From a checkpoint of a small transformer trained on Wikipedia: RMSNorm before each block, rotary positions.
Each number is 128 + 32 x the weight over its row's rms, rounded and kept within 0 to 255. Layers, rows and columns count from 0. The size above them is the row's rms in percent of the matrix's.

# layer 6 attention query, 96x96, rms 0.0505, rows 0-17,32-49,64-81, columns 0-95
size [ 46  49  60  85 121 153  85 100  44  43  57  68 113 148  94  94  90  85  62  95  94 109 113 122 208  98  65  80 123 137 137 126  79 136 104 103 101  93  97 112 138  98  71  79 199 153 140 111  72 153  93  83  70  62]
[[186 191 135 117 110 122 162 156 118 185 102  74 130 128  75  97 170 127 191 154 115 123 142 125 166 132 149 126 113 161 134 100 130 156 173 117 205 103 137 128 153 164 145 122 180 141 132 154 153  82 131 171 124  99 140 169 123 140 110 178 138 131 129 123 156 108 134 117 168 183  33 106 148 137 140 150 190 149 138 147 109  75 135 143 169 136 181 108  79 147  92 111 204 134  92 138]
 [ 63  70 152 152 110 148  87 126 151  95 129 109 130 146  98 157  74 157  75 109 128 142 118 168 107 159 113 129  88  79 123  98 111 133  93 133  81 176 169  82 129  75  59 108  57 161 108 104 131 139  83 100 115 130 129  62 103 132 174  80  93 120 127 107  87 167 127 100  96 122 149 123 141 133 103  90 134  77 156 149 156 153 121 117 127  73 115 121 201 145 136 131  61  96 160 124]
 [182 109 160 110 128 121 144 149 153 151  93 118 174 103  89  77 195 124 139 159 123 123 146 104 188  94 152 150  83 202  86 154 183 141 127 112 166 120 119 187 158 153 172  75 161  71 149 137 140 131 160 149 122 133 146 164 114 148 123 150 126  80 141 154 107 158 181  79 144 135 118 136 136 143 153 176 159  87 130 127  91 100 102  96 137 126 143 125  79 161 107 103 222 183 115 104]
 [133 138 138 110 154 142 131 149 176 190 104  91 172 189 115  74 169 152 189 132 121 113 162 113 146 175  89 179 152 158 122 161  99 137 196 166 201 110 112 178 119 154 125 120 168  82 109 154 120 123 181 113 132 194 135 147  92 187  71 139 180 141 101 157 144 110 130 176 148 114 155  87 110  81 131 141 136 138 133 106 127  81 127 145 139 179 161 165 130 155 114  85 161 122 142 131]
 [162 127 102 142  83 197  73 141  66  92 107 128 115  84 155 133 123 159 125 173 142 144 114 173  94 114 141 156 133 115  95 143 166 146 108 134 151  59 116  87 142  36 145 166  47 137 127  97 108 161  62 163 150 144  97  88 109 154  99 119 124 158 166  98  98  94 137 108 127 129 128 106  81 162 125 163 132 123 168 131 128 158 153 188  98  86  92 113  96 159 121 119  93  82 121  96]
 [198 148 182 153 102 183 140 107 106 151  75 142 168 110 156 113 116 154 180 132 111 110 125 172 171 147 172 164  84 114 123 168 159 143 126 137 210 100 143 139 173 122 192  99 135  80 169 156 107 168 152 181 151 145 119  87 146 155 117 143 150 169 168 103 133  82 152 110 166 117 119 103  89 179 160 159 192  95 163  99  99 105 172 174 122 125 121 147 102 147  90 116 140 141 138 102]
 [ 66 123 134 132  92 163 153 104 146 108 182 119  62 160 147 102 145 118 138 101  99  97 105 114  71 132 190 113 117 124 149 115 159 122  85 118 127 152  97 120  58 134 109 172 190 120 132 109 138 124  71 172 178 150 173 116  72 143 133 126 131  72 131 131 132 128 119 141 140 172  94 183  37  86 171 111 139 104 110 131 156 102  80 175 122 166 138  70 138 151 162 167 156 120 154 127]
 [130 162  62 153 176 130 191 187 159 108  86 128  95 160  80  82 111 172 100 162 134 119 143 138  93 129 156 156  71 113 126 134 132 140 105 126 104  98 116 149 107 148 199  67 120 113 160 169 131 124 144 152 173 132 138 148 110 139 142 186  99  71 136 123 119 102 129 120  50 163  92 137 104 104 153 146 138  74 139 180 144 206  88 145 152 177  82  91 144 108 108 110 101 143 110 131]
 [147 138 104 132 123 123 107 175 135 149 149  56 125 148 148 152 134 163 101 125 132  97 132 109 193 127  98 100 148 181 154  66  87 102 136 193 116  83  98  98  84 109 131 132 139 169 153 132 152 103  99 147 127 176 106 131 130 153 107 125  71 144 121 128 130  70 128  92 106 212 107  67 108  81  73  84  83 165 100 170 158 181 128  97 160 161 173 104 146 116  86 105 161 124 111 168]
 [212 145 198 126 125 105 132  68 114 190 102 177  89  90 116 171 123 142 160 118  62 122 134 153 119  93 184 121  70 154  73 137 144 102 173 117 163 114 118 153 137 167 181  96 171  30 138 139 127 102 142 124 124 111 148 124 144 177  92  95 143 123 122 186 131 121 144 167 127 116 112 134 153 138 129 138 168 110 204  79  85 116 128 138 108 106 130 134  98 129 113 102 116 116 159 125]
 [107 142 133 122 112  89 124 117 108  84 159 173  94  82 192 192 103 150  62 158 158 140  94 112 136 128 150  84 145 136 131 117 107 169  50 139  93 146 138 105 116 116 123 171  94 162 145 100  94 124  78 114 141  94 107 152  88 122 124  99 113 137 144 101 164 136 117  85 109 215 117 152 125 104 157  58  49 159 126 169 118 127 124 106 125  91 140  92 120  88 135 210 158 137 138  97]
 [130 133 170 125  65 178  85 144 125 121 128 138 184 106 107 102 129 159 114 129 137 114  92 159 112 113 148 184  74 174  72 142 156 120 103 122 164 126 114 161 114  37 142 160 101 145 125  85 138 147 111 170 145 199 135 120 134 156 126 154 109  93 154 138  75 130 159 129 140 138  70  59  67 176 123 157 161  95 137 101 112 190 156 180 103 108  75  86 132 134 121 132 161 118 145  84]
 [ 82  87  82 124 151  95 138 153 124  70 179 154  80 118 110 152  96 103  56 141 138 143 137 116  84 105 121  75 143  94 134  75 121 125  94  93  61 148 123 100  89 114  78 134 101 171  93 103 155  93  72 120 113  64 121 136 154  94 172 102  96  97 133 127 114 135  99 107  65 156 136 161 166 121 105  94  85 146 107 156 144 174  94  96 135 133 113  78 150 112 173 160  65 128 126 159]
 [155 144 138 166 128 161 127 112  74  81  94 184 140  96 160 159 130 161 113 153 157 108  93 160 112 120 154 106  95  89 154 145 175 175 103 114 128  81 181 104 157  84 147  91  78 113 135 121  85 174  72 166 168 130  76  89 121 101 114  89 138 147 172  86  93  88 124  83 113 106 127 154  93 150 152 146 164 122 165 120  81 167 154 159  84 109  89 106  68 166 136 123  90 139  81  84]
 [ 83 150 103 131 139 129  96 115  85  71 140 147 122 103 145 209 165 151  97 102 171 121  99 144 110  60 122 128 131 165 145 133 124 139  95 155  84 115 146  89 101  99  92 134  71 146 108 105 104 157 114 105 120 142  97 133 110 108 125  62 172 145 124 130  58 125  94 148 112  88 184 182 117  38 152 131  75 181 121 159 167 174 123 115  89  86  91 103 127 146 166 122 133  75 137 126]
 [103 124 215 115  86 100  80  61 144 149 113 137 139 161 174  95 137 110 158  92 130 102 112 118 165 173 124 117 102 114 143 126 162 112 196 125 170 148 159 165 160 149  94 165 136 125 140 146 118 106 113 138 139 188 131 105 118 205 106  84 126 103 122 168 153 152 124 132 200  76 186 146 140 209 128  95 192 154 101  76 125  80 131 139 133 135 152 152 142 180 132 130 120 111 139 131]
 [139 137 142 105 141 143  75  64 129 189 118 122 147  93 175 174 183 149 171 122 132 159  86 105 158 136 124 122 163 176 153 122 140 100 108  89 156 163 181 133 167  91  55 126  73 142 146 140 103 155 132  74 135 119 119 146 106  67 144  69 170 162 117 110 112 153 131 125 163 143 192 149 118  81 168 145  91 163 143 134 142  99 148  65 120 105 151 179 104 122 152 173 132 153 184 100]
 [139  89 192 110  68  99  99 164  98 171  81 114 132 137 149 150 120 143 165  91 122 183 129 134 110 156 108  90 137 106  29 141 139  74 143 118 146 181 113 153 126 127 147 106 130  79 156 107 101 136 125 116 161 172 190 133  95 192 117 109  70 147 114 121 134 115 142 125 135  71 127  72 150 134 155 138 100 201 152 148 110 121 167 122 166 153 147 194 107 127  87  97  83 113 164 116]
 [137 191 147 111 154 150 118 103 106 143 114 170 170 126 127 113 141  73 169 190 110 110 118 142 161 114 173 163 123 110 210 123 106 108 201  97 192  96 188 120 166 123 122 160 160 136 128 102 119 147 118 184 149 201 107 102 146 115 108 144 148 128 125  82 118 125 119 124 154 187 120 147 117 152 118 132 150 151 120 106 140 136 171 156 162  89  53 150 126 146  50 170 167  89 158 110]
 [137  97 128 126 100 146 135 169 159 125 124 164  90 126 121 139  86 134  55 131 131 159 135 160 195 155  93 153 120 101  73  60 153 129  78 132  83 124  87 130 117 109 158  90  65 141 168 139 139  98 117 132 133  56  97 102 108 143  10  79 107 124 116 167 135 144 156 115 163  97 121 115 167 148 105 129 148 132 123 154  76 155 110 119  58 130 156 111 109 137 164 106 102 155 127 178]
 [ 96 225 120 120  73 121 192  98 144 147 117 105 163 121 101 163 155 156 151 122 131 130  98 102 144 121 153 128 159 175 123 171 154 129  80  99 127 144 191 148 157 170 112 119 158 140 120 139 132 143 187 121 113 109 123 165  56 118 112  75 133 108 161 106 153 136 159 158 130  99  78 167  92 111 156 109 158 153 138 112 139 154  84 125 146  74  76 131 103 142 133  70 169 121  69  49]
 [141 157 173 113 114 114 165  82 154 188 126 158 163 116 151 146 147 145 143 171 112 159 131 113 227 150 157 162 109 143 101 107 171 148  86 126  97 143 178 145 167 140  97  72 126  79 165 162 136 130 169 127 147  42 132 143  69 132  40  78 144 119 144 132 169 144 149 128 121  69 109 157 121 145 132 103 164 123 144 101 103  90  99 159 148 119  99 134 100 137 154  69 136 163 151 139]
 [ 97 122  84  91 134  85 100 156 141 126 179  90 127 167  68  93 164 115 106  50 155 153 100 119 125  85  85  90 194 127 129 136 114 125 115 122 137 156 110 115  96 133 102 170 166 179  93 131 198  95 149 117  83 139 151 147 135 149 153 129 104  68  76 143 150 184 114 201 146 152 139 137 167  79 110  77 109 137  90 153 169  80  96 108 155 123 136 154 161 127 175 137 173 120 130 120]
 [116  96 183 134 162  99 131 143 165 173 110 129 126 159  80  79  89 100 127 116  86 141 248 161 154 180 100 165 136 102 146  94  74 106 173 137 147 154  70 175 133 174 161 113 149  96 120 155 106  86 141 129 126 167 159 116 148 118  97 195  89 122  97 156 108  95 152 125 146 119 146 115 139 134 104 134 156 117  97 131 107 161 115 139 146 178 159 145 167 122  83 113 101 132 142 206]
 [116  68 118 111 159 134 126 191 161  97 154 106  80 163  95 124  65 123  86 104  68 161 216 138 119 138  68 121 167 123 102  95  73 120 120 152 109 142  64 127  95 152 110 141 142 118  90 147 153  85 110  90  92 129 144 149 165 126 127 157  79 109  95 171 110 119 146 163  81 147 154  91 171 142  83  95 107 134 104 150 161 110 117 105 155 144 158 100 135 104 138 189 117 121 162 196]
 [151 141 120 126 142 136 165 157 108 101 116 121 122 113  85  81  86 138 100  59  91 145 218 146 124  71 159  91 171 110  98 151 137 166  89 118 143  92 115 110 115 130 166 132 157 140  50 153 149 149  73 164 181 172 121  65 196 108 168 127  78 127 152 108  98  87 172 127  88 153  68 105  98 184 115 131 133 142 115 110 131 135 139 162 129 157 114  63 148 105 101 138 135 139 124 128]
 [157  73 108 124 124 148 125 153 145 146 136 119 106 136 128  93 101 183  68 168 119 128 177 123 224 138  47 131 104 148 124  46  98 108  99 211  99 130  72 137  72 113 143 113  78 139 130 158 124 112 115 130 135 125  98 132 133 141 114 103  73 113 111 157 125 145 102 142 111 109 134 164 172 156  89  72  90  91 122 141 136 143  71  74  85 131 109 109  78 117 141 158 119 108 149 152]
 [123 170 161 153 107  86 181  86 143 133  91 143 168 116 162 143 138 166 164 137 115 198 118  89 132 163 173 115 153 112  88 162 166 138  68  80 122 150 175 136 182 165 128 117 134 103 105 119 132 158 151 128 149  93 150 152  55 149 104  90 159  96 167 123 186 138 108 153 107 126 108 129  98  94 124 151 143 126 184 100 110  91 106 150 110 127 130 140 126 176 128  54 198 153  98  54]
 [110 108  93 116 171 112 115 141 111 121 135  91 152 150  93  86 114  86 143  78 130  99 142 114  48  93 106 106 146 141 157 141  87 112 189 132 167 122  97 107  89 127 127 165 168 160  95  99 148 116 150 103 112 221 153 141 171 147 218 204 112 134  96 115 137 122 109 157 132 193 136 100 126 106 117 147 107 149  90 115 186 142 118  99 152 139 155 124 187 134 108 186 153  69 128 126]
 [105 119  80  70 151  84 125 147 166 149 165  93 139 131  67 101 142  97 122 104 127 177 130 109 119 113  87 127 159 121 103 136 129 121  94 130 140 142 131 124 109 138  93 152 163 182  93 131 191 107 174  77  98 139 160 158 140 195 166 153  97  89  96 140 152 181  99 192 124 212 131 121 142  85 104 108 111 130 109 127 191  94  89  90 156 117 135 157 181 105 181 139 190 121 102 112]
 [137 165 107 190 130 180 133 113  96  87  91 113 124 116 147 119 121 195 149  98 161  47  88 159  79  86 157  98 140  99 157 186 123 120 157 150 168 111 157 106 112 105 194 145 128 157 125 130 100 148  87 161 150 173  80  99 106  55 162 142 130 183 177  94  88  64 115 104 141 132 141 166 101 116 136 184 129 140 128 123 118 159 158 138 110 117 106 105 116 177 113 113 107 145  80  92]
 [173 126 148 148 153 135 166 171 118 153  83 110 118 167 142 100 120 178 145 150 106 101 134 166 128 177 150 118  96 132 146 159 123 151 147 141 153  89 101 127 133 129 174  94  92  55 139 162  71 155 116 166 158 220 108 107 156  88 139 160 144 149 160 122 123  80 171  96 102  97 147  96  96 123 189 157 159 125 141 132  81 166 140 155  88 185 118 108  91 133  50 145  57 128 154 127]
 [137 142 107 130 193 119 156 135 156  73 108  96 119 125 123 158 134 181 152  87 153 104 109 117 133  83  90 129 106 141 168 148 144  94  83  79 123 167 115 111  90 156 126  82 132 105  68 198 109 154  72 116 152  90 144 135 125  72 104  69 134 137 122  84 168 122 197 156 174 127 139 144 127  98 166 125 145 159 163 114  87 169 144 172  84 133 110 157 122 199 183  94  74 147 133 121]
 [ 94 109 176 142  56 138 131 128 123  84 172 163 139 126 209 172  92 150 121 112 131  87 144 129 122 132  99 117 148 103 164 132 116 146 164 163 153 160  49 142 172 122  89 193 173  98  98 110 126  86 133 130 115  98 145 145 185 173  87 117 122 167 105 178 124 126 120 145 186 132 107  86 122 172  89 107 150 187 130 143 139  50 144 149 139 150 143 142 104 163 108 128 165  94 179 150]
 [131 140 129 182 175 130 115 127 165 186  98 116  99  88 162 120 138 194 177 156 146 173 126  99 136 162 114 136 130 127 169 101 110  80 107 127 136 179 153 171 135 172 106 109 102 123 133 131 103 155 107  94 162 123 132 165  44 107 195 104 140  98 112 109 144 113 147  95  80 171 141 196 101  69 127 163 131 128 188 166 170 182 139  65 122 129 108 177 129 126  94 103 119 147 127  82]
 [109 121 101 142 136  91  93 116  87 145 139 118 130  81 211 165 138 122 150 122 176 173 143 134 109  94 103 165 182  78 121  77 150  50 159 214 131 149 138 110 161  83 118 108  91  77 155 119 125 132 148 122 127 130 112 130 175 148  87 150 161 192 101 119  96 155  58 134 112 116 162 132 137 114 113 139 102 201 137 186 142  63 161 113 130  83 134 147 135 149 113 116 144 132 161 137]
 [ 88 137 121 146 137 121 163 159 134 157 147  94  98 127  76 159 157  50 144 142 102 147 128  92 116 129 140 144 161 108  87 113  39 113  84  39 170 153 143  87 103 112 140 114 147 160 118 131 143 140 154 129 147 172 142 125 130 130 173 120 192 152 189  77 150  97 114 127 100 143  99 154 132  88 200 113 101 175 152 177  87  86 120  72 103 152 103 103  99 122 137 169  79 121 110 109]
 [156  83 166 118 177 135  48 104 118 149  94 138 170 158 175  40 120 170 114  99 122 127 111 162 113 131 163  98 117 128 119 107 140 132 163 203 105  93 128 158 146  88 133 158  73 167 140 126  87  93 100 117 119 155 151 119 126  69 174 153  56 149  93 145  68 146 168 150 151 119 161 123 106 175  94 159 139 104 113 146 157 130 155 152 180 139 135 158 151 148 126 145 125 113 196 164]
 [138 158 149 153  87 167 119 115 114  97  96 171 133  74 150 183 156 165 152 179 150 130 111 141 188 126 125 138 114 106 130 172 171 169  95 104 154 108 152 102 148 102 152  81 119  98 142 132 107 182 127 182 162 108 102  72 119 162  50 102 165 139 177  85 176 104 116 101 158 112 114 178  85 137 172 137 163 131 159  85  83 100 157 129  87  96 120 127  74 150 142  83 131 158 105  74]
 [152 136 182 139 107 175 114 112  95 104  74 173 158  89 162 152 143 164 152 168 157 109 111 159 159 129 153 131 115 100 132 175 183 156 121 127 148  86 156 120 162  97 159 118  89 114 163 114  85 171 113 177 146 149 104  48 149 120  94  97 163 158 177  58 144 105 155 108 162  96 130 148  75 168 176 149 153 139 157 108  79  98 177 149  93  84 123 141  58 157 128 131 108 145 132  96]
 [106  98  59  98 137  91 155 120 153 109 167  70 104 156 107 155  96 128 103 101 124 154 150  86 132 155  82 115 170 146 118 101 112 112 118 108  80 177 103 122 102 173  86 145 140 159  94 139 157 114 148  70  89  51 146 183  95 151 137 122 126  98  74 194 150 155  71 147 102 129 142 141 175  83  85 101  93 109 114 149 167 129  65  84 149 142 151 164 164 107 172 132 150 138 145 160]
 [141 129 155 139 100 135  79 138  97  91  56 175 134 102 132  94 127 136 169 158 126 109 112 139 147 153 158 131 115 103 114 164 137 171 150 148 184 115  98 146 171 118 172 119 121  71 134 153  53 171 104 160 163 216 117  83 155  91 108 168 115 183 161  75 114 105 148 115 145 107 130 130  63 136 168 114 150 113 145  98  77 115 178 157 124 144 115 129  64 145 119 158  99 102 166  72]
 [ 67  98  47 129 136 173 137 134 124 170 131 130 171 101 101 189 111 145  94 115 123  88 172 156 101 112 127 167 122 208 170 166 111  85 130 145  75 116 167 160  68 161 114 182 153 110 125 154 133  61  80 132 141 119 153 132 157 128 199  99  98 127 148 123 126 139 163 153 121 154 146  90 136  98  98 129 143 187 112  98 127 123 124 120 176 117  81 117 125 109 135 133  77  66 167 141]
 [185 171  65 163 142 208 155 126 130 110 125  70 138 137  87 203 123 144 124 112 131 119 158 143  98  88  97 139 119 130  94 167 198 142 124  75  83 134 150 125  79 155 137 117 117 150 129 170 156 107 113 135 147  36 152  74 157 138 104 117 143 131 149 123 143  91 169 130 113 198  50 133 116 103 106 125 140 145 133 139 116 117 132 112 112  55 125 135 126  99 128 164  94 158 111 173]
 [115 120 175 100 186 111  81 117 148 185 115  77 172 174 148  71 134 144 139  71 137 135 128 131 162 110 140 113 144 142 135 101  88 114 161 178  86 112 123 163 139 139 109 168 133 153 105 119 111  70 159  71 104 165 179 150 160 102 136 154  88 133  78 165  76 157 179 150 134 122 168 104 151 163  77 118 106 147  98 178 145 133 129 117 197 130 166 134 164 120 122 136 145  94 195 187]
 [139 153 149 135  50 162 104 104 114  98  88 202 152  89 161 156 140 153 146 184 140 132 113 161 181 156 154 140 109  99 137 172 191 155 125 129 168 115 155 105 162 104 150 100 105  96 146 122 119 186 108 185 158 129  80  76 105 141  69 101 122 146 175  95 147 123 137  96 164  99 133 155 104 162 159 162 168 146 143  92  78 128 163 157 100 123 123 156  79 159 126  79 139 153  96  70]
 [ 99 140  75 120 152 103 168 135 140 116 194  47  95 156  75 137 108  99  96 108 123 153 155  87  92 119  68 132 144 149  96 100  99 115 104  94  92 161  98 127  94 176  85 127 144 149  94 141 152 105 161  80 103  87 136 176 109 161 150 133 136  79  67 179 157 139  98 145  87 154 132 116 173  82  87  93 106 114 103 159 153 158  85  71 117 138 134 131 179  71 152 133 124 140 117 162]
 [ 69 101  56 110 131  82 136 128 161 116 150  85 114 128 107 148 105 120  78 112 124 143 155  73 117 139  88 132 170 142 122  97  81 106 122 102  65 194 110 120  77 178  90 152 138 147  73 141 151 109 157  57  95  79 154 169 116 140 151 112 124 106  65 171 136 161  90 153 108 142 137 134 166  77  99 106  82 121  97 139 158 125  85  83 153 126 138 156 159  88 178 147 136 116 163 160]
 [146 130 135 125 176 126 139 171 175 195 198  64 133 173  92 111 147 134 116  95 115 115 146 131 118 113  82 142 114 175 141 106 105 108 155 150  85 130 129 146 109 175 119 130 162 135 146 136 166  42 159  91  86 100 170 165 122 141 130 134 140  67  94 167 127 125 143 124 113 182  78 104 196 104  93 135 140 123 116 154 175 161 123  94 138 124 154 110 204  97  79  97 163 127  91 171]
 [173 143 178 156 138 164 113 107  91 140  83 171 167 113 161 125 154 179 172 149 136 109 112 176 154 118 172 130  87 111 149 154 158 153 133 146 183  68 165 135 179  91 170  99  90  95 155 115  89 157 107 185 153 189 101  85 127 108 115 120 158 145 178  89 124  96 155  88 159 115 140 140  96 142 188 171 169 106 170 106  95 140 194 164  97 132 121 133 102 162  89 116 121 137 113  92]
 [177 147 129 129 150 171 157 168 133 128 207  98  74 102  75 159  66 123 134 108 119 113 129 133 110 145 115 102 125 182 137 104 179 147 108 122 140  69 126 166 136  87 122 114 152 159 167 173 172  93  83 153 148  70 105 129 156 155  75 142 124  88 120  88 165  98 116  83 112 181  67  55 139 155  82 108 116  96 113 126 123 148 124  98 107 112 129  73 150 140  95 106 139 156  69 124]
 [115  95 165 118  76  90 149 124 124 131 149 132 189  87 127 113  94  84 143 119 136  73 129 135 166 167 146 180 156 170 189 166 134  87 157 121 134 105 132 153 178 134  75 147 184 122 123 119  91 118  89  99 108 108  89 145 197 158 122  96 104 135 138 168 161 209 153 126 200 145 107  55 138 121 105 143 138 151 126 122 145  92 128 110  61 153 145  59 125 112 100 122 154 102 130 154]
 [118  94 117 136 133 108  95 190 109 108 167 113  57  97 140 104  94 119 111  85 124 122 106  90  67 119 123 138 100 130 171  86 108 126 166 142 162 118 133 189 132 106 151 132 149 117 149 167  69 124  90 144 157 150 112 146 148 145 172 153 112 158 102  71  98  86  90  99  76 131 116  71  75 154  88  79 120  63 159  96 117 130  88 130 121 204 134  63 156 109 154 119 136  70 146 104]
 [144  97 129 166 163 134  93 130  80  97 114 131 117 129  44  93 122 155  93 144 110 141  78 105 111 115 137 120 144 148  97  80 105 170 144 121 110  77  97  77 120  55 115 131  81 154 135 129 155 126 124 164 151 189 117  78 137  81 148 235 189 130 118 148 110 113  47 160 175 124 109 207 143 118 128 108 114  79 144 149 122 111 134 116 122 125 130 124 135 145 176 169 129 118 118 124]]
# layer 6 attention key, 32x96, rms 0.0442, rows 0-17, columns 0-95
size [133  93 100  95 150 196  67  97 110 143 139 147  70 115 106  90  75  70]
[[129 154 136 164  80 175 149 118 110  50  71 145 143  94 119 122 145 115 137 142 166 103 102 168  79 107 172 128 109 105 180 177 139 137 129  66 171 121 145 100 179  87 171 119 108 124 158 133 125 166 123 182 191 159  84 101 117 141  88 128 150 140 187  97 137  84 142  86 145 127 126 132  64 132 157 163 165 119 168 107  99 139 119 169  61 113  91 136  74 167 144 115 119 135 139  79]
 [109 116  90 107 181  85 119 137 147 183 138  91 104 146 100 125 119 123 113 140 152 128 132  73 157 116  98 116 155 170 134 116  89 128 106 225  63 171  80 122 110 143  87 107 153 125 116 127 128  60 119  71  84 136 193 159 148  84 135 126  95 107  97 139  88 162 132 145  95 153 163 159 168 109 117 105  92 136  98 149 170 143  94 116 202 115 170 110 193 115 103 123 179 118 144 161]
 [160 142 197 148  73 134 113 118  94 103 107 150 153 111 178 132 157 169 156 146 117  91 133 152 116 169 159 130  71 112 127 136 204 114 156 106 174  99 171 144 153 131 128  88  84 101 161 125  71 207 130 150 156 170 120  84 102 126 127 126 160 135 157 101 115 103 169 103 142  95 129  96  59 137 188 174 174 120 159 132 115 123 161 152 103 168  92 176  62 127  97 119  94 113 146 120]
 [150 153 147 155  83 169  80 121  93 138  59 156 168 135 173 109 142 173 167 129 113  90 136 158 142 168 175 138  77 134 113 133 179 166 133 159 145 124 160 135 122 110 180  83  94  88 157 140  96 174 158 164 146 134 133  85 120 151 126  97 147 121 168 125  93 107 180  73 143  60 108 122  91 139 152 201 176 106 191 114 121 152 181 150  81 125  95 120  74 120  90 116 114 115 125 119]
 [ 85 122 123 128 137  72 176 117 158 152 181  89 116 133  99 135 149  78 117  86 146 118 130  83 148  87  80 118 176 145 134  97  90 114 140 140  89 145 102 125 101 204  78 152 181 146 125  96 159  83 172  78  89 103 157 196 120 111 112 120 148 107  53 167 154 170 120 162 139 166 128 128 186  93 106  97  58 153 102 143 143 109  86  97 152 141 160 128 179 130 132 129 144 103 137 147]
 [158 159 149 169 113 158 135  96  72  81  75 159 137  67 168 140 134 134 146 170 172 100  92 153 145 104 181 121 107  87 140 142 187 142 137 121 143  84 166  97 198  88 159 118  93 150 147 104  96 177  82 176 168 145  71  80 131 148 130 107 137 165 146  83 137 102 109  76 138 121 127 139  68 153 166 152 141 137 162 114  95 149 168 174 113 110 105 122  73 163 122 101 125 111 103  87]
 [109 125 157 130  88 147 136 127 179  86 128  82  96 131 131  80  68  67 139 120 145 119 152 149 177 135 143  45 156 105 155  79  83 143 140 128 163 121 118  83 162 113 106 212 156 141 107  71 113 140 163  90  70 150  93 132 178 151 124 128 131 143 120 144 183 147 135 162 143 112 153 124 119 191 103  91  98  80 120  58 131 126 143 127 105 143 164 107 110 116 109 112 211 114 112 120]
 [139 112 131 143 188 163 116 173 186 128  81 117 139 126 119 115 119 119 132  99 115  96 152 144 150 113 128 104 135  88  99  77 112 149  66 193  75 119  80  84  99 141 194  76 138 138 104 137 136 124 142 100 166 113 203  87 200  87  91 127  85 102 107 107 155 118 121 113 139  82  98 135 152 155  91 159 120  97 142  90 128 190 132 177 122 108 159  70 163 134 121  65 127 131  86 110]
 [ 90  87  94 128 168 150  90 127 191 168 146 149 104 137 111 118 105 114 153  91 102 159 119  83 134  60  74 136 148  69 125  82  82 126 116 108 119 140 112 114  84 152 114 153 106 208  88 164 160  95 118  85  94  80 142 132 173 145 143 121 130 143  83 134 194 122 117 133 132 151 143 192 177  97  78 129  49 149 119 155 196 112 121 118 148 144 113  91 167 136 171 130 115 116 113 138]
 [153 144 160 129  91 138 124  93  87  69  84 125 144 128 143 110 148 143 154 155 138 103 126 171 109 151 188 106  80 143 132 175 199 143 151 131 151  75 152 135 166  99 168 105 108  82 185 112  65 172 116 172 150 183 109 108  93 135 101 133 139 143 188  96  89 107 157 128 162 116 109 104  61 152 168 125 198 144 140 112  93 116 164 184  80 125 118 142  75 141  83 147 113 128 137 108]
 [ 82 121 102 129 165  98 151 155 172 151 168 122 101 119  87 132 116 108 103  80 121 125 133  75 147 100  72 134 171 135 110  85  72  99 135 134  80 172 112 129  98 153  89 157 155 190  87 132 191  94 134  57  99  83 164 178 142 119 140 142 125 103  69 153 161 148  82 149 118 138 120 158 185 122  84 128  61 124 112 139 150 122  89  63 172 141 154 124 181 143 155 119 150 107 127 146]
 [ 74 111 112 127 143  86 161 143 150 150 157 108 100 123 100 125 135  86 119  86 158 106 135  87 154 104  92 127 180 129 122  76  71 104 160 147  79 151 101 114 114 168  65 171 162 154 110  99 161 109 154  70  96 107 155 188 137 119 136 113 149 122  64 168 171 146  89 147 153 144 142 153 175  97  86 101  52 149 100 141 152  89  89  68 171 157 169 139 172 131 138 117 155  91 130 156]
 [124  89 126 117 166 139 106 130 185  97 137 152  82 169 106 126 100 158 113 130  41 179 168 131  87 152  74 143 112 168 168 153 157 107 104 115 138 125 105 169 105 129 181 110 123 113 144 163  93  93 175 106 181  95 159  66 175 128  84 170  90 122 155  82 105  92 132 137  69 133 122 137 121 149 126  83 165 131  93 125 143 166  80 143 146 147 104 107 148 162 183 159  67 168 143 152]
 [135 138 114 132 123 180 117 157 144 128 115 153 102 147 122 121 105 189 110 126  80 145 172 167  74 202 150  90 112 140 106 140 173 140  84 126  96  88 114 138  63 115 211 106  84  53 157 160  88 143 165 142 149  98 180  88 107 101 113 121  97 138 190  80 121  88 145 101  64 124 137 125 103 125 162 131 193 135 126 135 106 146 114 124 150 150  95 134 108 137 164 167  80 163 134 160]
 [138 104 117 161 179 178 123 114 163  54 129 142 109 147 124 142 127 101 141 148  79 162 134 107  71 119 102 140 100 114 177 156 171  92  76  77 157 105 141  78 118 121  99 159 106 221  72 147 134 181  27 150 154 123 100  78 151  89 114 115 107 158 157  80 132  91 137 162  98 144 140 153 137 162 132 117 147 129 146 131 104 156 115 136 124  90  86 100 108 170 173 138 114 120 136  92]
 [ 60 147 222 135  84 169 107  86 158  80 165 136 167 141 145 157  75 132 102 123 113 131 148 126 109 164 107 130 135 162 154 140 157 117 138 116 201 140 133 162 159  94 105 179 187 146 121 144 163  91 108 116 149 165  94 151 148 186 106 129 160 159 136 160 118 121 144 164 140 111 154  72 117 199 100  89 181 164  87 137  87  93 163 131 101 102 105  92 114 178 151 135 143 106 159 139]
 [159 134 192 167 138 121 121 130 177 152 122 127 135 163 140  90 149 197 148 171 141 152 152 104 133 139 126 117 179 144 161 151 137  91  99  74 153 148 123 121 109 177  63 138 122 147  55 115 188 181  41 132 140 103 105 156  59 141 130 158 162 159 150 108 121 106 147  84 113  90 169 143 114 138 157 156  94 138 188 155 143 130  95  59 128 126 118 168 139 125  73 121 107 149 155 100]
 [122 178 114  34 107  80 141 133  99  96 150 125 126  93 191 173 133 165 100  86 142 149 144  99 151 128 145 168 151  83 127 131 129 113 131 154 126 137 154 113 197 117 124  71 111  90  97 138  82 163 144  19 166 138 163 130 144  98 106 106  92 113 132  99 106 114 128 124  98 164 146  81 148 143 125  93  73 172 110 163 104  72 179 169 136 117 135 126 111 171 101 115 121 101 170 137]]